Weights of a small GPT-style language model, trained from scratch on English Wikipedia: 167M parameters.
Each number is 128 + 32 x the weight over its row's rms, rounded and kept within 0 to 255. Layers, rows and columns count from 0. Numbers have three digits each. The size before them is the row's rms in percent of the matrix's.

# down: layer 7 MLP down (transposed), 4096x1024, rms 0.0589, rows 2740-2806, columns 448-511
# gate: layer 7 MLP gate, 4096x1024, rms 0.0565, rows 2741-2807, columns 448-511
# up: layer 7 MLP up, 4096x1024, rms 0.0603, rows 2741-2806, columns 448-511
down2740 103:122158170148212120193230147127170129142105105139132090076150085167103123136163080126068114108103209130085105167119146130113126135159065154180084205143183095151091222107109079157099149120089154
gate2741 100:110122113160147152168183121161085145120168143157164193154133099151115164107156148151142139078138098129112117123126126109148120160172151063104122096098150102130161179070181152119110131128052136
up2741 101:127147148125161134163171204123189149134160160162156147110146133093051166139118125159150167141170124099078193156139134172126152124145155126146122124120132192116185089145134141104137152049114122
down2741 102:194120087135112185114131131141132159096165159109125180115095181129121146156106113143123097177139137183147096143149100103152124103138100081159138140147115110143096163124127101122110165084158071
gate2742 099:216177148087143079144101123184121245119088132100203130143107105229110145138155093144187159122137119096116120128122146162076164124133188148110092122059120158187166190157103162125125128147176146
up2742 102:171115177125141112095208071149134149116140187144117126120115186179089080170137136118102069105138060149130114039108095177109122059099133108140182097132128082084082140145059144114160110154110140
down2742 103:113099150090108156071160145158174146142127099171137151108115168099168113132123154150118105190101155117161154097112163085117092083103068068132139118150081089070119162131068061163155124111094149
gate2743 100:140146119156121179101112156088125084146180142105132137118122122077160115073107170141181115167067105104154058165153126126142088148086146122079178083135123100122161127111122115135133100157086075
up2743 102:122128172104111144182090094122101124165129149109150124088120140115082129137130174097161137145181098137135148125135128138120095074103132161167156142140073153166180143145149120088120101139086144
down2743 104:143114073154075068160113153096136110071135168155141134177151128164143172147111201130172162213105104150106131118125051140107081172118092140165103090104115139109071105109153094131103135126108094
gate2744 097:169143110043081156201187140128154139127085114110156140171122110087115082128116163147112149106111126090179121108120148167134124165082108125172088160144094153147151111075111140140111100153114095
up2744 097:138106137112129180112134111109188084057123143092084146069142085141121111116128109103118131085124117149084095105124115142202180127116105097109103118133125023129081117105152110127119146128058065
down2744 099:090158114150180136149176059164172118181142093151112051143080121119147104153124122157118106087144115089157157102042159173162131153141035104169098142107180088146147154145173115193129117145140143
gate2745 102:104138152152120146142151204124074157101124126140135103114107073173092133183120128112146110142151200135031164129179151133121191145102105120181096112164146093148074150142127156102113121071118122
up2745 101:089126153119178136169121161139172115178156152125122111129135133170094130079104082162148142081123087171049119107159164149153058157124109107127112143143116173137098139177064135062156117165176155
down2745 101:025178130117133093134149189138181121208147180194135143137152089109111119172107085106110127101129142194121107102076121113149160173125126162099150129111075156087078101136137125118157113141157085
gate2746 101:125166092084154112129137118136103142152135156111155117169131100095159122113133123133129132124139161143142168104077125137092176144109131141076160139150134116148196086175110131142138185185100157
up2746 097:075097185114120106125100176076186162099089140123104193105105143146100106194071106099153170151103166113117123151116119118170091151138169125134126148117087089082136156098193102081138164131105095
down2746 098:129140052117129132120139150187065119106105174146168110148128154147107044192101131119097137150125139170057152157149135129126131149114114138085065068134154113172114098147159136147162141124106067
gate2747 095:129120118153124088149085138109120118130129167114134175157094164141123099136176135169143160126144166196098117136113074166169106075138124117119135127171093128175125118155166086122072131129163195
up2747 097:172113150099140097166147099157127098129109137131117009173166120115124091150111142154174118138154160099125074115173115132108125108089118143124186159142084079069148106208143084080153046088146141
down2747 100:179153114126098121111157093105134132168154146211143151125094126140135169188100194151148154141142126074123142114089171147120135086121143110094098140162134135135174158093032109116111171126133217
gate2748 104:083109156102090092135107122127104113137127200145142147128070116085151131120151161129176108104130105090108116117168149129172131106101164150168137084113155131137157177065178190150194113104095139
up2748 101:151096132139137125159125150120135151117193135133165189086135114144164150149168075165174145120129089153080086185100120103166149112129114140135108071121087223112133104127110143155178133122078118
down2748 101:134090142052156119094130169096170173108139145156133080142109185069101150140137178102103072111161081186110169206118157111130115139126144113139128143132177110149131152047118112086099159063105116
gate2749 100:088199157186154091146140163178174120151171146185096118212094132188102152142026168091141155130074091180123129130130091106133152150106136160122137177110089055150101179125104121116087111114127153
up2749 103:057096125122101132155129126136111104141090166117116157156160133163105099086105117154122128111080145135094084142124160046081111145106168125150164149140138133172171073104112129071157114153132109
down2749 102:101111142161134100092163142086145125164118106140154179152104128115150166130156143130130131116197113094153135163129158123115144145203154105127121134120175113150119151173076141150151100184130093
gate2750 103:083181118108123092166137069125142078145059168120146147069149144141180148144173131059095141092101094114128115149080105183139108105082148166205180106223154125142141133144175181095139162200128126
up2750 101:108106094074201132146161129159130128164128199075157131182105135111163135145095197125114133093198116115127135109177118064142108094147109151050134086141106108121075169041165106180160128149165084
down2750 101:156099130107152120103134100165084195097075132095114105141135067146189141127130224105122105112163131153089159102191100153144102116110128138163177113124132127107144117154154113082126124115133125
gate2751 101:141123056121138110167097064168124104108116157142069207165159111144165130125128154131191146116154127177106112085098147100173194096095109107139099166150138121110126104148118147095155141165177147
up2751 101:144138096109145142128135112143172105095103108117121145185084137134154131179130142115087112137133177125152088088127134160140150137125155072148162125181137103113202087156122095139181092120104065
down2751 101:184171160090140047176109148124125144139122112154060095141173122084097133097112119144112103126129133085100159069082152132124121138165100082117130170093199123168142128183113187134103138127096149
gate2752 099:155097059125129164118178193110110157091133160077188139170103105126126115166106125065101124201103117130097086146130154113136157168179110129052094123127129129159144111121122150135160147207147106
up2752 100:116154143094051194099127128089149118103116105085117170117132155061142161136101116137198148139155153162145087142138152108146117145171127077121168089116125124100188141104101150171109147134135157
down2752 099:139166144077113092129161154151128051126079128149118121114076133118121152126148177112169185108160099122084131080155124151110104114151094127130140132135146121162130075130178153090095086123116122
gate2753 100:116122154133187159179162180128174130133123106099079133167135115175094119156164096074131156101131162105119120174090121127074040138211125112158144118174082170160165098122150111109157128160074134
up2753 098:088128125154145106102158071131186100129171178129142138137109093102123109142186160172170188130159143218163146178116223102142178085118129134145079098091179142156099153135134136067115151094096136
down2753 099:133099105096111111197128152120080091136130072117122100153166124093058069131141095169090094141133124182128123139089144121141152132084122121165145092136175065066128153117116133139120083099121133
gate2754 100:168093120122115164149121097130086153124149111158195171127192118118167140153106187089138132060115119153128140146062093082134096153110102165100130103115102161126105121082105102121137134083107112
up2754 098:075189146103115162168125114149142108151161144144137080116169098104109127096140120118088123118103108175108078098172147109145147125077140192118136128139134117168104129164158100150085125172106072
down2754 099:124119192123121147102152158155112156092090126132155139102131117139083102147154136128122151131093163151174117193168129200211113095125116176143161130203121151136146084216110169128088112148071174
gate2755 100:083066139170205072136095178159244118106153059154133097118155158144082156183099125062116168157094114138088168161200142126156149054139065074092158084119105134129120127122124125130145092123087087
up2755 100:202186110135105101173143114143115143118212087141104161119106155099159092110111146108072135126126176153100149152120132145138116124130077141106143156132114086150136115101139092103171142101114177
down2755 101:104141195129179162106120086114143156127181103097128131090102123161067156143106110119103137098017158084174130139146168136087122141077184097157106141140062116090066132154056165205212134128074128
gate2756 105:134116173131114122104158096150109123108167182123173152102108082161157102148151177234134090156157077087122091138162106151136131098112168121075087197078081129096120083128157173111129104162129167
up2756 103:139206150046159155122174116107148121127157153147141141132125126201146117157186143160137109114080120029164148112130181137147115146091192100160087099182124186148165097192126132109132122116155129
down2756 101:105123122129062133085130113109097122193090103082137080135123080119148138157175099133126093174124109099126126122156154117096112040122106151101189086136130142083137129090069163111177132118117151
gate2757 098:107110085146115143125199151123114167126058096144131200186171159078137151148128128095149082116140157129114151115112121131105129121109148090135128090128060179112105108130086166122125067165121099
up2757 098:092153126114114178104180107195142132151099141149100134154137153136060084150158123120064140145102139156079168104117127116076103076107125124150151086081109145121148094078065163099125202156149112
down2757 100:161077126153142123090148129119078069148131139117159087197152104142068182070099168147145088170082101151112141098167138121136126146131167138127143122049115083133133097128097108095108089095163203
gate2758 100:163136141100162166151157133102172126151202136132174098118137153192180090121119077169162120165066101116094156115052188112152116122173138111201135081159134071162125101147177183133107086163106105
up2758 098:067126154189121154161176176121129103129152139070107170120145105076106127182119095136081114095134128142154115159123182080204129165102087089102123166097114118116153073058097113157123161146143069
down2758 099:115171126140169141165142150127129147141092139149114127130070096142124134046127122079110060162216121193143160094173106119107186124122114173080101182143113140081068089170151089106093125126150135
gate2759 102:097116159153114168142187055127162130056110148108130142174083180099125115148122164138123117119131132073135159120099129154130133168111180114102143090131118112094167115137151102122162149109124148
up2759 101:106141142100145071186120148192128151137180089132117134108139090133092154170131171088143150130141120171142127123130128124098108089141138156156155144110157102141126082140104112138152182067134193
down2759 102:128167081099178077183158122092103069154131150096126151100173175124174150144144119134135212166150182110106148136137156173132168151107109175109095083099141110071166136137108146149132140062138177
gate2760 100:126159145101121099087137111156063123186086102136139094144160168183172113108127140054159181154184149049181079131149147106143124145114122120113155151142109111117142166118160127178084134127133168
up2760 101:153133076119113106156144114154097108145065114126155150161133131104127176129140137094160096109123172122155188146195139066137084110091106158136080139104176137120146150168149185134165086094106141
down2760 101:159152153127138142074105139092166165095145147075136148172213119085133190111102127104099113136097101152172122137159084102137158115124153099142138122085096146164116119167229144133047139144112142
gate2761 098:110180194142119122094133155126168127092092114138136135090052106125112088125165130095084171142083146118112193085158059199149125124180089102074107112141106124147128071110175149141105132115097139
up2761 100:142147135120085106164121193084145145158134103105111064121097075094130067122099092123168084080154087060065065083159112119110154166165071103113125168142119171144115093147115154091102132125085160
down2761 094:167104062127170183092178020089114082129118074096137091147149140169091085090082172166148078115160148104103160102125201102116087152144159119141157164133203133161077138121072092112137102133069080
gate2762 097:163117206131124064114157145117124129121116084144136094063114079185178193082091126118112171140166077074131039148130130164178146094082142162147165103128177181077142162173116091089095083130061142
up2762 101:158122140065142156167205160079127136125139131118178112171137103114137139088111096073143163171057115119047083158124153126130156122151071102129107105051140090127120063132129120137156150096192102
down2762 100:111148088111121078114150070165128140132158141100150131109112114155085108067118144101113136131119137141077120127131092077158203098156127127132171106084174052112150159133125070077103127172089126
gate2763 100:061084155198137133127150100113154088123097171186182164168089070163215163091144056089127154091126197144158140114117152114152103107175153126155095191124138096122124170097120067152131182156061135
up2763 102:102148156130129132115101178090111162153128083101103139185075156104134063169141142155144133108092138179150087090111163176114108159179147144123149135188147153159155180136199124115107115162141087
down2763 099:115102102123093149136107171120122099113071134114133116048130114100147150136150134170169182133129166159122122083075120125072122061154146100107142102148188076110131123133111090100102143107194146
gate2764 101:142196069171155150131085110109173135081164165149124133180130150081180157090109163128152138132137171119100156144119071129125160151141166141156111108138147152101113111160096128155136144190126154
up2764 102:064129132118099177091048121132092184173121060144163113110126122143114111117151106120134159173175156148204087154157133122111143158090090190165148164190123086099127069098067152105068186172187079
down2764 100:159148114136197096057192094113132177149135118115098110154127098098112108113128224134112075162189137111138131171161163112118108128129139165081147111113155109113106147115092107195084162130111167
gate2765 100:134112097128126151117055172116118192117127150100085151163102164113193110161151143129138116106113114127128180161154147118157169124147089158086147255139095166148114114116150122142075119124153115
up2765 099:118136168105132095184106153137170135153116126117137086134109188138144142162107159122133092153120099130117173154146126097131177098096149079104148111094146112114144086142111104068117163116147114
down2765 098:082128085109138082115157062111128150123142132123128082095137128158173118094073068151098105114180150166176181137124097139112106124091066120096141088182151048109080133141110126091075111111098101
gate2766 096:085072094186102121171131153181174132150130206145131143061117087186187067127125100121130080152100110070133109102095094099181122071119121093127102128092092033122148108119087130128119133115107175
up2766 093:127085077121171171130119112126082128073071057140128172151143111144118149168127132049097144074087157039154124111116138162104164219148142157104123161102137155133179153140128142110146123129151125
down2766 098:132098072088089168106184089155111099150173215151072109149170131101160044123150069158146133180125145150144083164106154133157101100067103073158119137129117070126109134114138116183133120155129137
gate2767 100:112152100138106128133146073153122114121165137161105153169176163129235142146088082142158142085136074096161130152173163060104127148166147159078096112156144131212185081144132148086172181075112121
up2767 104:119176184130130152190080152156187168182131141090119147076146086117048191118184132179111146106120125156121147142049107125133143175116133125108161161091178169101059119149108081125111111165127110
down2767 102:133182102143130118156161105073127144091145184092125133123045105102079104137176165124118170135109122150122111130088136171183150119132135161124171126133079075083150187086194103140135101069145160
gate2768 101:152103166115140176146078034094099155184165168179121143140111150117139155145102112170085096178121100105161134179159144149154079122092183157117110179117113175114131172104104103110133137153073128
up2768 100:122099168162114136144115083163095115155144150122116106110154131134190102212122133137128120176098139127110141173167077190146158161163140080106119099147114142140183150098110102120141161135127126
down2768 098:141105186157116121131153079110123146101155106120163123120127125145122141150116179171141158129109111109126156155155047158114159115130134111154141121120114042159124134149133187163074131178119157
gate2769 107:099112148059099130101135117125157106066141142175167175144115080127104112131162136173132159137079168116157107111133097144114113155110095186071105115151097103087141123171119127127151214129113106
up2769 111:082167153140142137160124108106088166120129204135103060158129159112160075142155144172137126109134209114058177152119170154147117103170149073126123147085097093142108117115129111113095087118186127
down2769 110:128136107146103093159145083154128164197109097139059113153138124113133142125172147132141151131185128139041102173155154127071106085166193148091097117178150132122067153127114096174135107164206115
gate2770 103:127144109099131074132156141116125154174156143136108095077092164163134095000139153109153093163075091172118109124121106150135100153139142114122103111162106058086182114121172155122116086137137160
up2770 103:130130103165103084135169125072131113110082207110101158143107099096103114119160130105098111117123170133066173145086112019104096169125104097079146141125145095056104087122167117089109066048181135
down2770 103:183054078186127143125145120151174152128170200134170099121161149097104132099179155087180140153106098188069107135141227137121098102185155136109141102144052141121122146134094118079123107083096148
gate2771 100:139081170132221092146134108137116184064190125101166097127126119155138124179128128107119173146177152157142143105091127143100125131125059133173091175062173126167163078132179144165113134140172112
up2771 098:160159101145183191144123140127097134096160176145084138170087097135123149106090110164132156113128138160171126098076152149174180092189151133129155134071162139055093071135084149094122150088158073
down2771 100:100120102120099091135104114133165107100125186116130148105148162111090117108171132154139200101178130111081083064080143139122144135090138147149159156153113172136121058159093051122114100188148120
gate2772 101:131108136123117070187113106113141149131189171184123158132144074139151139162109142132155100187121130067090060117152157132108178077097165127070115160102156149162110131119121126163140155074040125
up2772 098:150090151159120143136188146156092112119144144136080128088086204132129179119154117158143150168080142150118122127120190100134179221130114145135137141140127086124107134106149148141153154140152114
down2772 098:170145159141060125156148121135131108115160124112089134119141109113141116127130139119108070025133145076130078103122116116070118166109148074107132134153089170099120157142112121113088142111149107
gate2773 095:224123090117107068160150152148128060135119104123110110117098116146176100074193146182093117151132125068087162068151134123120140119134140122218130150093114156139096089099136099113087135119102129
up2773 096:158073149152144170153071155127146148153146100111166102125172100127130135142155186189119100145156120064138129060152172142143097131174114128216128132168106106131125134115142112198166161161146143
down2773 096:171158084078128131141137135135206090095118086091149095109136084116150037126171101161082154145093146113156114105132107099092095142120112104126175156147096095133156072103164081156090072146155118
gate2774 096:083128133141134110164126171154136112122156126141165119143147146091133180118155099099125137143154121108095181122153108179110056170120161145115163094120059099122112118130122135170146098133181096
up2774 094:120149126086190122158140153136137153107102158126151146066125119097087117145142162086153144094123104110047116104159131160132130171044138113117126064166147123095123108137122138128130170148091063
down2774 096:175138084166200087103206124127125138152093123106167159157134110177092180132050147168156149157116138148153083073132122160140118118072100166160116065124174116125152072238155064127142135130139112
gate2775 104:117092169142151177138111132158103168072162126179095150064102177148093167047178081184140122059135124188070191083128119085079156140124106134095097110156115176113119167114097079128121138123148126
up2775 101:095102158118082138138133114159109121090124146094170117170162103152144161161104132088130154115087188152145130104058120137098130106106111104139120094158087109113116070064104147149133063212077059
down2775 103:146133181183113067191106116137116140093090097150066152125112137149089131105190203132147119185139095207124180169157119114165107154135124161112121111095105103104105087111094130167072116118130192
gate2776 100:132131149109113132136167136104150101113089129150078077119168076106085196161106116137120150129138128095142146156129179142144131110112109096113115122136129162105097118164122130117127115105181100
up2776 103:161199148123102107197141150186150107119145093153099144101117097106148080073102154133199099171102092162117110099130120139132140104113130123124150171192103188116128152167091114116169124185127156
down2776 101:105144063108120120080108134166155149100122128075154194173079130138134074084172163128111131162124145129070128182122100212139120164172087092139188161086082088206093159091098141131144116130221106
gate2777 100:139131174134114145079122156088066104165163120169117100151083129097141173125132088094110098112113115125148133147147255161096107106179148125068174109158116154172079164135111109152116139143116103
up2777 100:112097156143094111137141139126162155092118105162101040154119122150128106139112110117136117091161085066094139124079172160163124133134088126065169123130108093181111099145134132167118142148137096
down2777 100:086121130139137112073155110120107110124137102082188113138047129113102174127161169098077060072150141192096102135120162131164132104166081114133158135121100092137119188131145059161099177161179117
gate2778 099:121154153177147108117116148140121117162156168080149145106147100148104126169145122122157200103079150159082116129123122077112103182180084101085090109154127121136062124117158132074110133112144102
up2778 099:128135124130113159058133119107126193142204142121120156182118148137096103063204164128099177111119166140109102130123114101068126152115120101106146100185159169132189082135079103143113066145131101
down2778 098:113210113162096155104083078129185027124104136157119130111134117145147096159097153181081159091122160133161071108110163132095129178088161172131162169133113074172098112082154115176122150130114101
gate2779 098:114205081123174129128150184061068111131093194148123120139163078071159143171134093096133087098094209165117138154094124120094119109117158176069091108149168082092131101138112103102106123113223151
up2779 098:076138129110136055187102107151117085047116136156060112038133073128105179168124107049132195115150124040185160107115154077168102128154193136150066142130119156148187173128103125055159101135147193
down2779 095:125153088059187111127133116077134116193130147116180162150158144164117071057133127161141089102135113160112122088135141159091168099165112132115151138077152103100114183146084095138093089129088144
gate2780 099:055197170122182172101222109106097067133155096146073107137166147166166175123176136173168163081180112169110145147103134115091090142156145140179108138183111129080122143118105126171137127164083171
up2780 098:098117119137162134101162106108123127135164092106170047142115146142127077121189075200133071104100143138088145156191152138125110135082113128113128110108159147070134129138203097109214135057146123
down2780 100:173162153150151092121149129166139060069129082093115105101190110041104173085172098137167115090087202102144043152117145120178205126140105090133094107157173163114156129121103102123239110156169175
gate2781 101:148134061090066200084074141128128134111091061168143102083042173147168154128123083145184133180159151151142159117089143108157102153087136075089136121163096122089165142120102136106175119041150161
up2781 101:180142131107117110034141105097128141092134109120072151108101125158105196125091129142102150087076130060143131127132145105179172165137130126171075132170116149151132126101163152184153111084162101
down2781 101:055136208140186085124153099131119168130153178189080130135143079092171104100119105130130149102127104160165165109152146114170074193106125098131131089102136131137130095172077067153144118074168160
gate2782 098:158128102159145134069105137149123155102142065114156134112095133118115089164064102092174167136201173134134159136110206171139167154116124136180128141117093111140101081144109121126090139035088116
up2782 097:115180105115117179165082130116128138093131120114152082103134127159156174126163105150131147132117067158097207140107114133151117156209099129144106122139145166112126096093036113106149140049126142
down2782 096:147206143089084150188114117172075149135163117156097092189120125119166140111090105107134130056185107185115078170129201104088118119120142138146145164119092120168077077132093096101199196140093060
gate2783 102:149160153094146157078182106172119085161125171103155128107109154082171106139109070137254126173087116102076135163165138132069178080118139130120126100127147071116158126120091124092176079185079124
up2783 099:145085086148154108142124115111148128072147111124134154131185160135090154094100087086121114154110143140145128139117102128144120190091140116144109137123119116125090106075146141136074085188216134
down2783 098:201074121127109158112146050122122145097167071089185141152137140124077144143093088146158123113167156133121096137168168126090151136099159155109134168169143176090117127118155126167145118182100129
gate2784 099:123105175088124170164091175125079113126088081173119151187110142132200096101150136103162128126131110137154142155143124088158067135119102205128103114153148176142187175093085059122117115075097168
up2784 103:162115156115092123071120074093120089080138108054130128115212121136213066148122145183110114157104164105144143100082135194163068096159128169129116077151133098093192095137086151072165103152110137
down2784 099:148117142107091126083130131044111081108149120097129105115117159060103093161130086127122111085106156155108059101194083113109166078141184155135137126136147062155065107173104117173134119166108102
gate2785 100:113101113144133083122125147079158187134107150083114151131157126115153143101099146086123150187094118107129064123128132066106126182139162089112133114136125072147126102090102097109133153135101160
up2785 102:103142163104115155138093123050168131088151109162162081136103125139132128171129167115152120125178116116130106107125087099087137169139094131133135089117091115097137157156151067072100095185124118
down2785 101:167106130180123146112137138105143131169114174130124131097109113117149139138115130132112156178202130121135109141166071162142155103072136132096096133092139171178104233162189157103137156115104145
gate2786 107:104129171114149111142151149134188130072099121162127102166167116148143087127149162084087126134114108113120123201121110083169107107151159161141198137136118189227131191203178163155116149107156129
up2786 103:095057125173101074135101122133156131148122076124148113079122112017159153112103119170045127115102129176069108076128152121137111162105115169142140132153135116148157115141143089079113149135135088
down2786 101:128115160117139110109136255146121199122171188142141119138144077141129126189138133086109221183143095061104131068141079120190137113108108105079140109186170112092124070105127154196151140104118079
gate2787 099:121091117126125063124128106107089122129162095171089079116141122114092125126204095110102120125121165140071140128145149138150103190123114029110092191110106192108050132099115119124136112138140083
up2787 097:155142171118159109102150085096108154134140089099105129134148109167145161147191149216097138172172127082113132131124102194174207129152056086109167133053168141104121166067149125138138121164162103
down2787 098:147113081129090121144201142110117142114149118131122120113104190168150129113102136140095135124144159112108079157174171209151142090117136149076134110094120104098058133135134060167145131123138112
gate2788 101:197161149102212075160178141115102093179070067141137110185062107152126095132107046199110140126143099095127108178121133188082153133168108165147168138135132151145112116186124108068145168113085121
up2788 100:180169123092107119185102118146092061172094115113132149136116163156105066132136097101120105178134117084194147173106110134107122148113091126068041109045076127104211161134084078078164105101085138
down2788 098:156124168164091158168089133049163090181127081123065133124113094116163113159131138140101156080170107115141076140135127145075105132099047202139121130143098099189194211119127105106167162119153126
gate2789 099:115110136123127106123133088115162149158153137109079187154106091091149112126092173141146153115083111125153176103098167085111166165168129158215132098154151174169097098162107109145100157143146100
up2789 100:151119132040129105135079176115133120170119094154078123115037080154119132126152109143099099143133106108100168091132117106132152089126183163094105170119147122160125103129098162142162121185140076
down2789 100:139099142189148152072141131152103103094113085121113105136173128103103164068157154124168094152101113108155105114125100149142146139118155146175143125106149099109103112119165142190122103128109155
gate2790 102:102088179114177112090139128182132154179109180063155127130083107116149138105104141112158143089158145139052106125151127197126170123097078116140079164101124144158122107172107096187113143123120130
up2790 102:129082092104138135101078183150102118066128131119148157099093160099140129109144114178127159065145110152176103100072097084103138115069105101138113094179100117123145116075146108143059107110152106
down2790 102:185124081165127128167160155130102128111124128144102200117160135155105190076148074129163117128090099128145128128127202092127076147087066099206133114149123123085103181143122162127141170112151145
gate2791 101:124133190132146139119119165113104142174115121170137145096038141120127128119088144148125101195162120110135117157139143104066118115031136096080161119153152146183147139136154157079113073088193128
up2791 101:102173153151104107131118141095122097113132127065115169155088148070157158147163102129064192105150166150125077126169149109135190088118187132118128189125086147163099139142158113103104098125132187
down2791 100:146133105129127120134082148090144077108134121109139118136134110115068096069136135132125099126030100149081128121099087188094106067150094111171151138096109072100119136126119138114124115165139106
gate2792 103:143181101157089149111121125112102136138149062076161158173162144126058112170108101149117117126137081075116166102126145111137141125124169148092110106213159086122141149127194131084153127164184181
up2792 107:135143137085094131138032135147086145112106050098145159198053160175165089145093081133086076081152106132136165117105136139131138081133144105125172119158199102120124166112181102124133152079120114
down2792 107:131135088121122175167107125097133072168080136113114096185089151107101202200139078142087079190135103153099161097136152124135139109117129141130148140105130116178140122059200140144110124108159122
gate2793 098:064120099136170181105181171158136042127161152179131121144095147123125119115142106116182125146144129122104121147117157089163150104118111136099110137151140167140113089087158064097085118120101117
up2793 098:130146185111127106181103104188085178054127134181178121099174130118170157080146139112182178152088135123130091138167119095092090182074145117191104132138089127105128120105104116058146109091118125
down2793 100:116142146149127114114132211160137090136186174175166156145173083131114107115149095133154170138061174142143134102113178120122133061155130117119131115132120129086083102182163149116085151089141093
gate2794 103:067133166161198131116073148150140052133131129147139161174085104126128087113100197158152170143130151090115100113139138131161114148155125102127083110192187184088123144087129090115146156150127150
up2794 102:130093090081129104103152089135112120149106130067140117129190159117141116152033130090120123106066094122126138079109108144100130172071097120084122151170110071139146110144169110086151076172118108
down2794 104:108116107125176152072124178094106134147146170125143111142127106087087148130120132106159130172193188122148117099136108143133134129176120097111123179114106170133152121118103091172130145105103129
gate2795 094:051143153115150169091139175111120073079144074179162117127171088147121118126174148186159178056169127135141123103121148076157123125130165117148150132104117184125117110196132122140116109123094139
up2795 094:121196127073113121136138116116178166146129148115160155169117160117086154148097141144098154176155151139111118172140067098149071116081078131135129131149156124131153207076133082100121152116107133
down2795 100:089168107149137177102181162104111092109109146123182096133147203093144147159087131179101134080124118142120101128111123196092143164168115113145172119134095172115129167080130098082173205126113131
gate2796 098:108162084126106094172151104142106152154096081128081128117166166108089168150182072089130123107192180093125201156154152145110104161120165127112136106152121134056150090107129133146145125138181166
up2796 098:129097131107152104087127109098152133139152115111136095135086150123108089106129156083111108156119143111132057119085151122130150125079140088100150151139148153152023085125159109102081108088119166
down2796 095:154093125134077129098098182121119109087157098113045105127155127129168156142144159141138075160074124099082087144117114105083079150105163142047172135149152143086121111093124196149075145152106110
gate2797 094:107155183148138116127177138099148109118116049164158136082168094079185151112061110084120165093140116161137114103152116123146170111135093154128132116080173121162192141134119106060126144136179147
up2797 102:153107107128189119109114135164123180182116134103136168131138160145128031186049104129127088139105115067126178128139073081150144147145158052095146119108106114133075091167158141167139119120109127
down2797 101:171130103142107128098101129144118100121149117170121054136193144159150110128134151094174124115148053094140118093126147090073147168142122138085143172157155151156160163124124154147144163145097164
gate2798 101:142140095146119117091089090126114067113107197117109125134111104128133127073130128162108094174115158153131112147152149138156147134094136146140104061125130087135186154141149171142093095080120079
up2798 104:113132154097140136058091133177163213138102126088126107123100127094116143149085102099136140146154144066123158153146113168128130163099133098083157146149152149153174122134126112115077123183122127
down2798 102:166114122162127102195100175133135121089126165119141140160120090163122174097102090108146162122145148133068113150117077176148150085067153142150096138167166127087163198176108114120096129089135125
gate2799 099:125107172090161118098147102108109164068203129081074133100104091065091165153114164152103169091101102145088131132063131161180128088134147127123112123122115134138101133127141160176143140133165096
up2799 097:193187174147103164170115122095155162095106133160108146092161164136073180137185162156132082167146171121126161138113137134143202113166134150134194132111131158107136152145110134118057122073139106
down2799 095:132081170118142121147098110148143045161166173139129122155102150096154085097097143171170144123107177111132104135130086149146168100102135131060107128142139108119170089082146099079190133132163099
gate2800 100:092124080131130095077118124130149113113153146087110149173156194139115070137117125133088151154094111164106142093094111081140184089163068139110133137117119108149119206110072133144117138121153149
up2800 101:117197100116104145173148113137170128104111113216183145117131129158080126080123157118140175089129139085024079157179069115123124110074115034179112191101124153144133146120185131068104151088157194
down2800 102:174072169093170159130144111141166128125178090125102140174207164172156073137069118153122137087118136110116156078125080119107127151105079123195121160170158146106042128114188156097156119124090172
gate2801 099:183103124139167164135143144129121106148155170146124107113127130145157102138108098095181103133133032088120190102155087131135141113115100095159080147171107184122107161126170136154165086129118148
up2801 101:082137181151164126108133134078071097142112114172077143113152162126112115181100163128130123117087118173127063124138156103134124096163125131137114100102094125094028104108076140119186125149148167
down2801 099:131153137104151139142122115101158146145132129217183096146132141134109061141129201105106098107099138105121161107137155185143127132156121170119180138145125165101115067155180144128105166142151125
gate2802 094:120177126137158154174141157154096169122143195148091144137131197126141107199143195117086202132116117144065182198154117145136171155120142149135083097179106163107117141129152098081094150104110168
up2802 095:132093168089117134146167121115162092139127148090081075085096178119125152159060133214139125149085129073184109176127190096090141137091155166162095116166137148104103107110146130155077118075091150
down2802 097:096141130101173133134111153072093141154102139132214134128129124091092144129127131138154097101177107133173144193152128119132177142120077206121194156122124144155182080086106125194177147100119121
gate2803 103:102143136120057135111147105157164162087175142136141142177133141098150109117136115161082165118127101145177183104154101171159119144105108119103095085131082122168154188124165127131120180110138114
up2803 101:175109107161084102124106128097103101099145145127128097101111059120171092110157123114089144130128116143069165114109119134102156077128119158124150106126108138141150103151140130114086153128071153
down2803 100:110148167109064124134146114088148157136130154104119131186082116086148131089146120143111165145096193119147102129121096136170121147132168155103148170137113106124091110163106188184149177105140142
gate2804 100:134097136114143136073065141094113112119135135092155115160084157166166093178175083086122128095141066136153190099064088133131101088121120144190160106121121103200109124135126139128146110144184158
up2804 102:126161160119124133107149160134099094151130141110164168128163148089096140140115130119107120136157112175108122135065143145125105180115123098099147113141111107080102088153104069125062106163151102
down2804 102:103145125134131104092136154151155133122211071110170129097162095162127138104060092079168175148117203135171139105141140108155128055125116167109172172103157131091126131162146103108141132112109136
gate2805 099:167160145135123114113131147133143160087143131126174088165097123175060146104126111161130108142062150104103150069073157171131123111138098113150143120175131114084101139137135176065118093185117095
up2805 098:092069122131111154120112115150158073104143151151128057101156137107164175141124092119055123211131123086121122216179101107145142085074085129130133120107103096116130160119138136132090178152087126
down2805 101:119095133153167101080118122154120111132106127062111166136133126115109149137109133122128132101128128146142116106130130116127113170098075146123156097104121176088114108169140117101086126172126156
gate2806 103:132088103108115082088104114093162130159136088173144139173143076056107138117134087162107140144186113140099124145123109129145111049137132115150173166157156126116122140118164131140178119101148116
up2806 105:167148202114098086151092109084080163150164143124154160051118132148147176083102112101047056154117185119139158134149086139121200128163154105160136124072168130148081165161134116127081166103133077
down2806 103:137167188177109171116101131081076160069095096123173117106166152144123132177112117155121144115124119106176135160146085123189046070158189070126146103165182131114107129104140112085143145128098102
gate2807 099:115177136099137094096131197095004165092154164121119121139104160143051111132188169075157117121127137080104182098122117131147104086093073106141120187099129138129150127143093106118127160108072100